config = dict(
    num_hidden_layers=9,
    hidden_size=512,
    num_attention_heads=8,
    num_key_value_heads=8,
    head_dim=64,
    intermediate_size=4096,
    vocab_size=32768,
    hidden_act='tanh_gelu',
    norm='layernorm',
    norm_place='pre',
    norm_eps=1e-05,
    positions='learned',
    qk_norm=True,
    attn_scale=0.125,
    bias='qkv',
    tie_word_embeddings=True,
    parallel_block=False,
    init='normal',
    init_std_qkv=0.0168,
    init_std_o=0.00395,
    init_std_up=0.0168,
    init_std_down=0.00395,
    optimizer='soap_variant',
    learning_rate=0.00701,
    beta1=0.95,
    beta2=0.98,
    weight_decay=0.043,
    lr_head=0.00473,
    warmup_steps=60,
    schedule='wsd',
    decay_fraction=1.0,
    decay_shape='linear',
    final_lr_fraction=0.0,
    batch_tokens=131072,
    max_seq_len=2048,
    doc_mask=True,
    z_loss=1e-05,
    train_tokens=511700000,
    max_steps=3904,
    dataset='wikipedia_en',
)
Each number is 128 + 32 x the weight over the matrix's rms, rounded and kept within 0 to 255. Layers, rows and columns count from 0. Numbers have three digits each.

# layer 3 attention output, 512x512, rms 0.155, rows 182-203, columns 256-383
101048106102128141140132105173066195133053114106150080160173147177120174128087062110112198120186148144101131108141185130145167109137135132091136072135089129125112116122112087150110103105156106151112053118083138122092154120163127130110141131170131124137104104125135149140117151169119104109112110122117128116119127120113167150126143142158138107155126130114175073155159118119174119151152
136098171154152109133114167153161150098148130118109138137139134145145138155136111095087146162149117125174122114101167103087143180176102135164124179118135088153071124104159122110139107100094099149147122145156126191147106156067144088121146099106146149157127150151115075060085142087135111075112144137103142110150171160158151171140155087140137096107176118117118092119135115137172173163097
136174122133107117101133119129111143104114150108129183060069123129079135158132102119100116109117092138184105148191128185106133153120115152132079130113114094150137151125152135178126176114152125146074134079153131109125116092070127183067150099171173149105167134139175166117141137145119173165114120133099130147125132121127166174155136078134144123119133158165160156144110067099113152145117
106146100133162141131146130137108184113053138137100122102105144139140106112145142145198123127145125122071133079093169159219094106137107127148163109104171074135146144104131117147163081090118108176083135145105130179126095123101115121156164089164122122143115172069103102096068150136194178106104167137150136098105120129158156121133131092081089129173147170087135159146159105126145116141118
095145143082157142116158169117107118140158151146123158124172214154116134138137134183121091153135125140158134134104107109106112113193170144101101122108098148134097168123118092184095098092163164162152126171089130090116118171121155131146116133123163149123121136117131093148143093086180169130157101129095124111121099122138110144110138174123162117138145113137134091103125084130122155126125
105164161121137141178141104168147137139118060113132137074124143152184134103155081106142159123111104138142117093110119124085095133129115132126113148137125154133140166120113118154116103078071107135141085094146137157114120091155081113115165130118087105129164127117114136140179146111157142106087086135086117133093173137132138113123179130153063130172113160119119177191135102084109087136137
123160081136163138141131114133077154105118133095153141167085139178119136150097112116085052123128135148119156086153100122137123125108138126083109141127124121118167117161113070171116195148159086091065114128107134107203096128115123128117192119163078140154131135110094072101135107142118120124137162129108163177110131103101130072129158146103147128152110163081205111089141128120184095095129
139112112091166122137138132189078097140103133151141094101122142102169111085146134131112137063133115163093113127122174153116098157108033116155130140117090138114099129158136121147149132144140091153127077131167143115119123108131114133118131201153095107113126147145104153101144128090127121135134135185142120087134141116124163126147102122141137098131075143134141142114084156100121125084101
135137104118108131128132120115128074085137175109092150127138124111148118111161115169110111210118124171116140094090150170113106145086103110136113148178134090178150102145119164156105106163131146157139123109126137138091131121141157119105143099140097106177191112098102150101112092126140113140160116132129111116115079127142150137143103118133181100153113138136145150150142178113163100089127
068183128146123102145077101129127082162176162155162088114104142124146057097111161068165163080161157169076127136153068123133120121129159137201146160133142130094164108075096097084160105125142116090133123143130128169153142142122184111141148157104116108094174130102127115116125097106077044161073171121101143145173158121114149150087100104108118101100120168167116090123127153140123123110090
122128124174111115123127119103148148193143091114140150100102190112171130108119161131123105093100151153109119142172158111114107116102127131121101140174151159176197150166106127123136143147115083110107101117146103120111144156130162148178107141160113141170109095172171098132129109132129149113149157143069172158142135179100103098135125097121135123085107138182140156123102144140125107142122
133122105113165121140129114147096075112098122110135104106089071131109156140095159143106113115150114139070102143132116134146147118104127106113128116131128094101095116115126122139115114128131112152156120159115165120155090155151132108124143114150128114120133151136117172115143139116070124111126160191107093143088125122160121085131095139144153091111108126107113072154146106135084174115131
120173175091109129097130126121147118120164143107132121148109133090117173168076149173108109140116161123162129115158134153121121100135149114152125137059127111127151136164134124190123164134144159087114127136095094136131135161096166150152093173106086163135148109134107079132125118134080180115120181111121129124122096098167111157181151123139136125112130112116159152117096161184144111065130
100080187124144159138157173084120120084086142120100074167130072150112112165197112112107150179090083161130147121118082115128132101131125203132187082174151130114147098150113160149091090119138082130131120133137089139094126128139121130113117122085106087131140098134110112128104098116117140173113071106124119169170145093156137142145121134125095087149156126115133160118147150145103114168104
150102125150181114130143119156138145127120085087111124152217147099114134138059122101119176089076139160115105126173101120152138147170162115145163131184122117146149148152131129145130108086140113152099134127148164093155131178181147128116131127140123096183137137121119125104115150132117064111099072110154116172128156128105158099181115102102148136113066111132090113132163118106110185142155
096145097194162145136106192119088107120097120155134151130101126145135129138198136161158129109052167162114089130171162120126129102177117088085126151160150157138162118115170209080148148121142106140146119152084164119121067126143140112100089145093137128148106065169160140113113143121125099106175078128130110143119129152119121146085134129139124148115072131144141106121113079151133182161088
111078139124097146082125092148132077117157082109159132159145158139112167105117136135115200116114066127157136125140173141098109169124095158090119135124095088177100104072163133113124125131141147134143135122162164111118157144127204132133175092146085114114094109152162145169147134133129121141162144114130150138110132144125178146149139120108138115125154136109118103096149158115123120127071
130105064118081092121127127088149063118116112149121146167157142172133101127175165126163160125113130159116128142158153109160081146162118123154069119161134141148150135110080141145152087135052145141118125106110136160114129105197162123135134116124097145127132151131147106140123151123200105106079148123117138111145122122066136163168152174134130113146089111154130117167174109137138140144153
123076143130132090123148110105109129115115157145096080146207145124201120182125185090136103140172092086174183133164125142080097178139130113171137117145173099140065123097109127122111107158091095173152146139132122128144107136052109114133118075120121142126128089146117121129074142160136134128106156067127099168156131174120129118114165166143177118149135087134067062132114117112153101149141
123141102162087143131104116131190153095111075137155065142133125174137146161137100102146188125121151148115168084141158132152119123133141129160147072072128090104174113181112141119153137130129144116128097140153115105116116106136119134107130142150141134113125137157151147131141169132141129108094137089153124177146124109160160167144125107090129156108106142176137110131143140109117093136138
133111099127118117124104154167192150093125124083162139164130144129127149118128126118092140125155115088092085113099118126159118116140125137191116172160125132144165159144159139098126118093105149099181149131156110145137138154106117150107179124092131138109108180129120124138105133118109155108162116087101170142144136119152134074143102118137118140098114092118141146182104119114146165136100
115117136111076173155161083133173133126176161156158102144141118181093124092155142133122137127169125148202116145109122126082127099138113151140129143135149156146101128125171132131127084142156146131152127141116103160164106151159109107109114119130087155130135123144109146117186139149145115142098139107137107110116133117130149165111151095129070114141153153146138154140156194184115121152141